Weights of a small GPT-style language model, trained from scratch on English Wikipedia: width 192, vocabulary 1666.
Each number is 500 + 40 x the weight over its row's rms, rounded and kept within 0 to 999. Layers, rows and columns count from 0. Numbers have three digits each. The size before them is the row's rms in percent of the matrix's.

# layer 4 MLP down (transposed), 384x192, rms 0.176, rows 121-154, columns 64-127
105:510580537458547486478500509554532563539491482414557517464522469553507537529435488503526533480473487503493470566492450607484528588493559484399469533602491486526569473513443422498533589494492452
100:495560498458492465500466512505566511492501469507570490532472534497511465552431486433531483524460507472538489504444442558504504566490431592513506479539535500517453484456499498484487508515462524
101:522520498581495465537398522547441547523469460491483575465475533456500486470521510578529427517497503489518425449492486507530470464502507548493448494458432510457514578484547530463495491496521473
096:442493486467582431543488496490427473534493528508481514494447539568486496512493517503499601514491494511548524490536510514538551435492453482511557495500489529481519482467513455564473506457442539
098:487538554496550553516475477485516571534501526503456539466448444547445526534474484527418447530532488489504512437483540427477447500504530505537478454499563480456467465508595503559516497545490497
099:530504510453523549449501451533511506495439498501510533548470536513422538490523536550497455555589597531543505398558420568434543486510503479524573578486506516493475536482511533445512472535526509
099:523469454364461558489417487588460438555520555539472546522512546546482506514489492477468520531464504511500517473487488447407494496501519492549528494538543513590527444563514527570493508499501541
102:512521483565442489540499527500471477551446444488510467527539475489490516456602472509537557463462419476499527566461427441479467483482528521426412541493456502470484550471480498432488497484552551
102:546553522485522549505466506479500550503558496600437543562496465530510491560551492496469534513469510400479500520579565426486483550480490517519468560444545567509527482549450461490493416474452458
107:499415439520404485512483524431488503534466475520408419491476513537538539517491490470431487481499474509518522519510497526519489375478544460523563575463468493533542551495528518503487528545564574
093:427536468512502477542540403484503489605405525502475471532506477531583501441537461468479451474568530512517476487559542497430504508489621485482525502419550485522528513510486448477504547474474518
102:521429489544520522543535507464525546547465539491385465466477511468462452545510484566501516472477505475529462514510507466515382514509528446549509487517544475489470439519512560522468449482567519
105:473485495525489560485521502459440458429498513583524466520493485519457488585544478531484521458468529470415548486562552476524491474586512466513524451523601554494575480430488412401562490519530534
106:500469472559499542462400431515528471480491449498443489500569507485552542530552505489486474546590490503501464444501479498455454505529500557486542535575559461500552478497522522481501493515525499
103:513511456562519483555537470467434496545492531451477485529534485479438501438475498474494525467498564483485535524522506472497511531473440501481503480454453504474548445516423576517476480522485562
100:518478514537507503487519522444516449506561483516517468446470485517531492476496489506466474491571557505550507470540482577477534548468506493480435518425469541430582463531509480538420500493523491
106:537518529494473543512489473478556423433475379518424508499516465475462444530513553548478620508453511502454554465487466542495514520517587501525509573557512489482518473494573528445506475487534485
092:491504575431440459529506483453538471501483492511511523476478471442480541541538523438586475455450464469553498609561487450507490509547520499412506489409513490511529513542515475475518502455486599
105:406523492490561381510550457548454526452452460475519509486432438525463541581503468538477477449546474451559516529590494526523441428483572467444508524420510438530504482413547472461574467543569476
098:519578490579501558540515504524415511490506483520460555464442548585510430535509501513509494548469554544511533478513496490484490479420525461491518516522463487553548546468510535539445467464468474
106:402489498553513429566451500436535552447447477511531527450495543494475523492466596474511545552411571501460473515453515471483561593504473403504564498540502531487508461526522521458471514534504513
099:419580529564472589582490478520465493489508416424573504498547461448487471514512507437525532503480564493524524410529562543538478549526559535546508512497454451511486490539504515570470471469517503
105:520525489442446468462473566478571579506530492541484479465562527490552464511488510549556496490508539497523531478412496458525502525527523513478520496571478507582518548417431441499556513483523543
101:427555528474439529474513478546534398519468529436487498520510485415500515523534539409548507561491487474488512442471558553514483495571549537503496551551516488503500470557512513495516558472517497
099:434474547567560517544569465542483521579466546367508529521437517520494485480508401491517542439411569497480473511484529473479600515483482468434462558456469506461458435540492541517529549508536524
093:530522534456502416490437470461583497474474483482424451514482495545533461481476460518482513465492484504586518496496520458511518522473491505484547476503574559558518521514537456476506453524441562
097:484454461526511498445446523454480525533524505534530436544537508467527437569499500441482515473547525499413512458479442462510522492551468535485463485474425543462572499494438511440466479487538516
098:479467529553509607496509519511515506532461480550515538473525566495602514528539561470549522533481542526494513533507462468511476445475511496470575461498481484477542547477601501427488475475517550
100:516461490476493520507422469530508457530476425516466515521473529516506476452548527460465552459522484496546446564520529428459522501510437536570522454563543535451498530532490483547466495521438500
105:494526506543532510433462524467490522523528503484510477486428512492601525582473488513528471473476467513495488448570602490458520494477543481464548492504447544513567535613426548564517476566459486
104:573516543451528494465448487546502469525535569495411519470592550544574561485507543500509488495503490431484471502556463482489514518571395492533511456490474545502519527493498577511445502479468496
100:463522438532439536480481510520552544550432498440494490524509478458474508536493418484543541492493459478494406555604487509485503517472477405514554511463524453501555540449462519484441546459478534
100:460545447563508493465478507481456486461512478471464500525457493591513512589477453463484491589463509416467635456452516491515535441474473494565419501486534519515575447482547586534462533515538516
103:534496489402505491442516535525500488528501494488463441542501550526508526534489501583494491481539440535454484498491454527483503534536526581517518442463503489476489497551457480475512427502438488
# layer 4 MLP gate, 384x192, rms 0.126, rows 122-154, columns 64-127
102:520494554491519500523486569464480499508473431495413514478508492493474535461573511479497594534473510499516614511432416516446543489573459484466490485482542535533484546540577580519505484497488519
099:451507503487490520463557520499486530535512473435463554479486485542460506605495546495466520522498490463426579490564464468449478496436476476491493488510431441559462477535584474442404516458515506
099:542481445500517502501524477450501529549470493484425549536514577573578481451483539519516522501512588504484401543505476478522468493510530536472415504449575455514505543525473476529461457490515458
096:509459465476445480534498582531488451495454531519496550462469532483453496461488458544484457465555482509560601535512460531517549522482523525468542506594568429464496492457490545500518607468551481
101:501473558502500585476466419467449525474510469577503553496500540498550468551552488464605535518528462513565468460522468495486474513513468533587461413503540495599565574498559586533518510489465514
099:483555459441501453517401498502514581469518527497524549501530484420513438484445572485525507462476541483570515533527499566522382531510523509428440434486533456524549496516517461443531443505487559
101:416492510511467501553544525547514508567550486504471610493508429450474435497487553540512479484491528489479543519438413443457564560486527555518459467410497523575529538523518509458467462515469506
100:443512459457480543525485525569504508405523532511552478434587568508459436436390457429552539506436553490459502506480420530519539461543475521534519458454565474503525524497549466545493471569508513
109:477447451530459527540546554480528456510512509445452467504439529484506500488501576516478429457505485475506524534478538530507527539471514533544464455510494442496517526453443502521511532498564513
093:559504532484527549477489425561525444497491494470396528445505515471456490446568543433564500513529542523454550466478501484474485585450478461494444525556529540493448506521534571522538488502559501
107:476512553476553492536494537518496476516483480429473485528505572443497500522439516489538519403554579493511497478419472530493446482536549476469485497516474584476472530562501502434540421502571492
099:474494507463524515573485497511479596454584562406540495529478415452446443529550624486540514511464501553458550537477566533498466508467491500497569495536478509519534505568470537507474547476549464
102:448487561529461552516539560487517515471499464489551507485434504484500542515470517490486473528516537443442478513439422544479480480505514464506464476517497464541454486499456510429524542412491454
100:507486537460556512512447553522497543426576475427479448540467474502496519470473549423507498443537541535453479514494485453490536548499444530443447493511507560517534553516547415492496455555424478
104:483519505510545478523448565543547485506498470474495521523578532594588485487490515562448549527505529433491465508488514484517552481493478457483517456548454411545541523528446506538492508499498501
102:536531487529447512405444489564487553515511527391484532483546541479519502506436528504557507510473505447572497527555452547511530498494471483476443515476521512543499508493483513488501492458538513
098:524524476463543547506533439508466499483439408522478521542545459496467474421533528455455542535519549532456498609482532466513568539447524535476478491502455555490460547549537447454514485496524528
100:460511534475611544525497565471503471517530575463493484534434503489485474514477434502500453501454528470530479537512486489514466437450519539502597434491456500560530449508397536478491438518482480
104:488442458521476492544476516472534513501506502501545477546500430413421513481532447514471504455519563568498511530481462513552529551588502563499458442472465490458541480539477518473446485555523528
103:464491421532584524510554514515493423468519450554524445497550488450440538510457515468555489515465552484558531488508467564427501547416555564441464447514455470538523502499522474532562507511528520
101:534439547533544475456491519530524575447518530542504497506449538432518474485544515500490525505498487420531469482551484467459465531543551468492532484430524497562527529498545432497529482450471518
105:483505469471515564465525527439456403637496474496486496519469513562500515544497507497479472523480505535451480521517489490456550467491543493595503449461482500488467482465525499508481501536517499
103:505491530494506543544530476516494523439492576503561425470455572506511494509459455419430512565492494461538494538571554446477468488573463483534521515550512513498515506536562450557547501598568462
103:506523440496466516440509507526502538466484481455465535552508541449511440528471446529507473481469480526512487505530490509407446490528503444518486435536480544468450475578503545390519536439503499
095:540525560485488507447553497535490394587477538521556490527572466516521489457441533464493467503485540510525510558487437535540479517495495460502434500481447539477541482505527576491579582526539512
099:527549539529537557531522491517440507494477472554501540472563526498448514488489563438474490514480508555471550474475437516514506543449476439470461465500492498445608540518524535481446513535491459
100:466525521540515469513485576484542514455573556562433535539493527444462504448426457496562404499461553484462519482549527514504422564555462544516511479484538473513545522545453490495588515483437549
097:507520477483574493491502520556498518519480468530564435506511454511535487465515576501556482493536456461490490504474483546499485534531538473517519476521569423460545556538452501624504497522526531
099:481405480548481564431474479447503510512494545449469471496484541534533481448506476548532492576509522483530471506522540470485491559488548495445567458546477590496516554601536515542505471482495499
097:515484464529616474568435526502531488507497541528503511518467523473419500473486554475512532557414491542512548521568500538424455435483489452499518446417428475511594506510595461488532512521512489
103:529497485512447576474587500536520477568440435508555519446461473519521495449549431464405473484444487531469439540548488457512567499491458511504528443563463483535549516447497496506519487461517461
107:436576547563527443509500478512539539477525478502441531476433520573497477470478464515574429484553560575526485546471491505480459526530460470468509464514487434486564455478523522549560509491467442
101:556508520504532514461512472458459501515505503489516467504571584453494510473514437488585519552497534509564470528453547529569538542524532541520580483539490441490514438493551481467485546464517514
# layer 4 MLP up, 384x192, rms 0.128, rows 122-154, columns 64-127
104:539489490459513443473527511387514516504410535523519522460423520435520532541444502509440527496513528473533515546544500516498491492500493598474440514514521522542437483461466512559487447499458442
099:604535544434526566514543498465552497542544465542495497537550505462543505613451468517536524510566541524501493478512416495500491507532564455518546555494530491468513544568559506517466571502470542
099:520529444479581482483504483474556539590543431464423474490524520524540561442466504480512527508552529567472427460488443460487451482491531585516460502467461522501430508472537497486481450405535398
097:525604524455525501490571474516572443473443457519541514507592496437527559620434504504526531459470489543441422453475476477556513515508473567514528492489455500493500490517504504497440537520510558
098:464566542544536454469503527493462430543523518481449478503462518448435552477539483527462462465473540514477480515488532492504520520475518567450490542427413566550526460531473532530521513521509419
100:436551446555421447554419511438536518463475502520523503592468446497495408511476561517498567558471530444499457550459570525468459497485485469418485479512494494489507487492485505504513477487531537
102:543498471533444522455529490511475523490574545518468483594489490494496497559495475577484465520500498512491492460484456461533517516548487511539456443484562522414429475521521468553544517565480525
101:476568498539472601539558513514479463530559551508511477506517480490482514497482494453577520514477480446494528534528499462542518410546549496495522581509556599490504509453469509523462483567466496
101:512451561472472512515574505526513420457472481451477491518432541473559485538512495463500432528449524464565510461469467551470460492491513493460529470463415480516501498431491475563507458521528436
091:541515450519495513490484579461456486521486520510483558453482537498456525503549520502415508537471434453504438443548585526529484497503503497560555525411488570498575501473513545591425518512584463
098:548540529543484513480474531506466540481500509506527488480405510482485522485498538601528461554477528575610528443533456455522518447519591482552529463510414463471547505496531580501452550482469508
103:444498461530515509549436453458502461548484484516518515476485568479471518486464580519460539508513529486452461507539459462511563530456496511504502497498453495546505478540456500483529462433444522
103:569471494499523507458442399555477459444506555444425487482489455449526548428454398451529484488507505538551479453490504464531516543546550464471506550549469499533530560511456513602417447501573479
099:484555489534504530559509489441499512488512472511553437523457459527498482541549561530477516456511544480526470576503542436436505582493571481452478461537553505477475487511474488456541537496406500
103:547473456503594474514542507528492475486488486530553507434514524511529416498536538544402492469487416529464587482554488495503496445539513508505456567440509508520517527534458519479559475501498545
105:499468489516511470462477513433496445483494490573481491421573462509487445499505588519415506513522458511494472450479415479475400552475567492434457486494466506468488539546436490448510543477435522
098:527546492545550458519475469464469463436507501540474457535415522525524469499475511516534540451555550543510423442424550470524510455481495500572480519467426468506401516515466465579492623529503482
104:529509481529422505510527449555490507412475455454558441501511460484533532483468438551544470488543451514463547521503564493521456508538455505492469496446549501517589534462606478499502469509499523
103:484532465557503453462547538497489447428527571466484436481455529504537511543515537458521477433572531572487539509501541471522482533540527471520502502547480490452503522462469587571516540464520486
102:530490467466523461504550549512526440398488544499486477469513495470464507444470514418518499508486600486483566456428552539382517486567526497495492508473499484452502443527569495486487517486541445
100:478525540486542535468538532537501482525549510518600511511550543541479494472511491474482549517405459609496466482482512562416491595540490534424522499552498422519483560489477504455503511489541483
105:453519494494520546497644491384472495508465488500488488480569589490490434603505567518472443495463428522464444509547461535490556548566552579504498452567494538479446565469508484492503542529482518
105:519528492467475524498446443499502416501505459540491461571473484534381459503461512536534482526546527526511553503404506518554472524463549500507428518430524466495492557515503506500508553474477493
102:555453510549502520503487469473444480406470485542475466454503558427478513516492525477507486532544574556503489514478561504516524474486458451469526573534526470537536499497576516485475414504419478
094:500492510555459525523512400497477533496523462524467508396515527492479464510558516494498466548495520439445497511455500405481468537496566495546545531520489492458478531475463540544476496461499423
095:460473477473474455504464495543473531467444470504510547573514499529516570524491480503466468567417593478554443533508483539574468477508589539465512569481513533500489493489507401561498447478496496
102:496488509489513532506553507532495466582456530458548429534531511519425512576509510521576482534476486548535513516430474531539506536447495449513531485477520506441525503521551438539491521523507459
104:528457538486492510517416505485517596471496477525518442502533530540573475486498523480518514558435455495544526419458497556521518453528500499550520483475495514446506563568467571491502497504475460
099:530513530482464416514518501533456512499516553526551458497532578488509539466495423460508447517525527514476461493476475465540502525502586545486432524466485447464481442614515477436486485609474491
102:475490470534472446546467564532451501525488571493533490580489492500525425509491487512461463492386522446434540497492503447492408436519357517526528549564501503557518524514545493500487485480507517
103:419451524524512538401454495520505458496523489499542458569564495507476483507534497450472488463460482510527489510599580450508518475524432474459546540523462459599519484503491496524468496539457480
104:469486536542459493492471594539480484478480481511468509463446505447460496478455515566530508451558432606469565478441476504510497494438508509496493448503506454557509498492486499517569510517484459
103:480558486477487448545446536483569499563507535491495579509568512486407521532511473451572486499515455476534488513513397513498498514538553500489482481479470618597486509446419520511487465474503489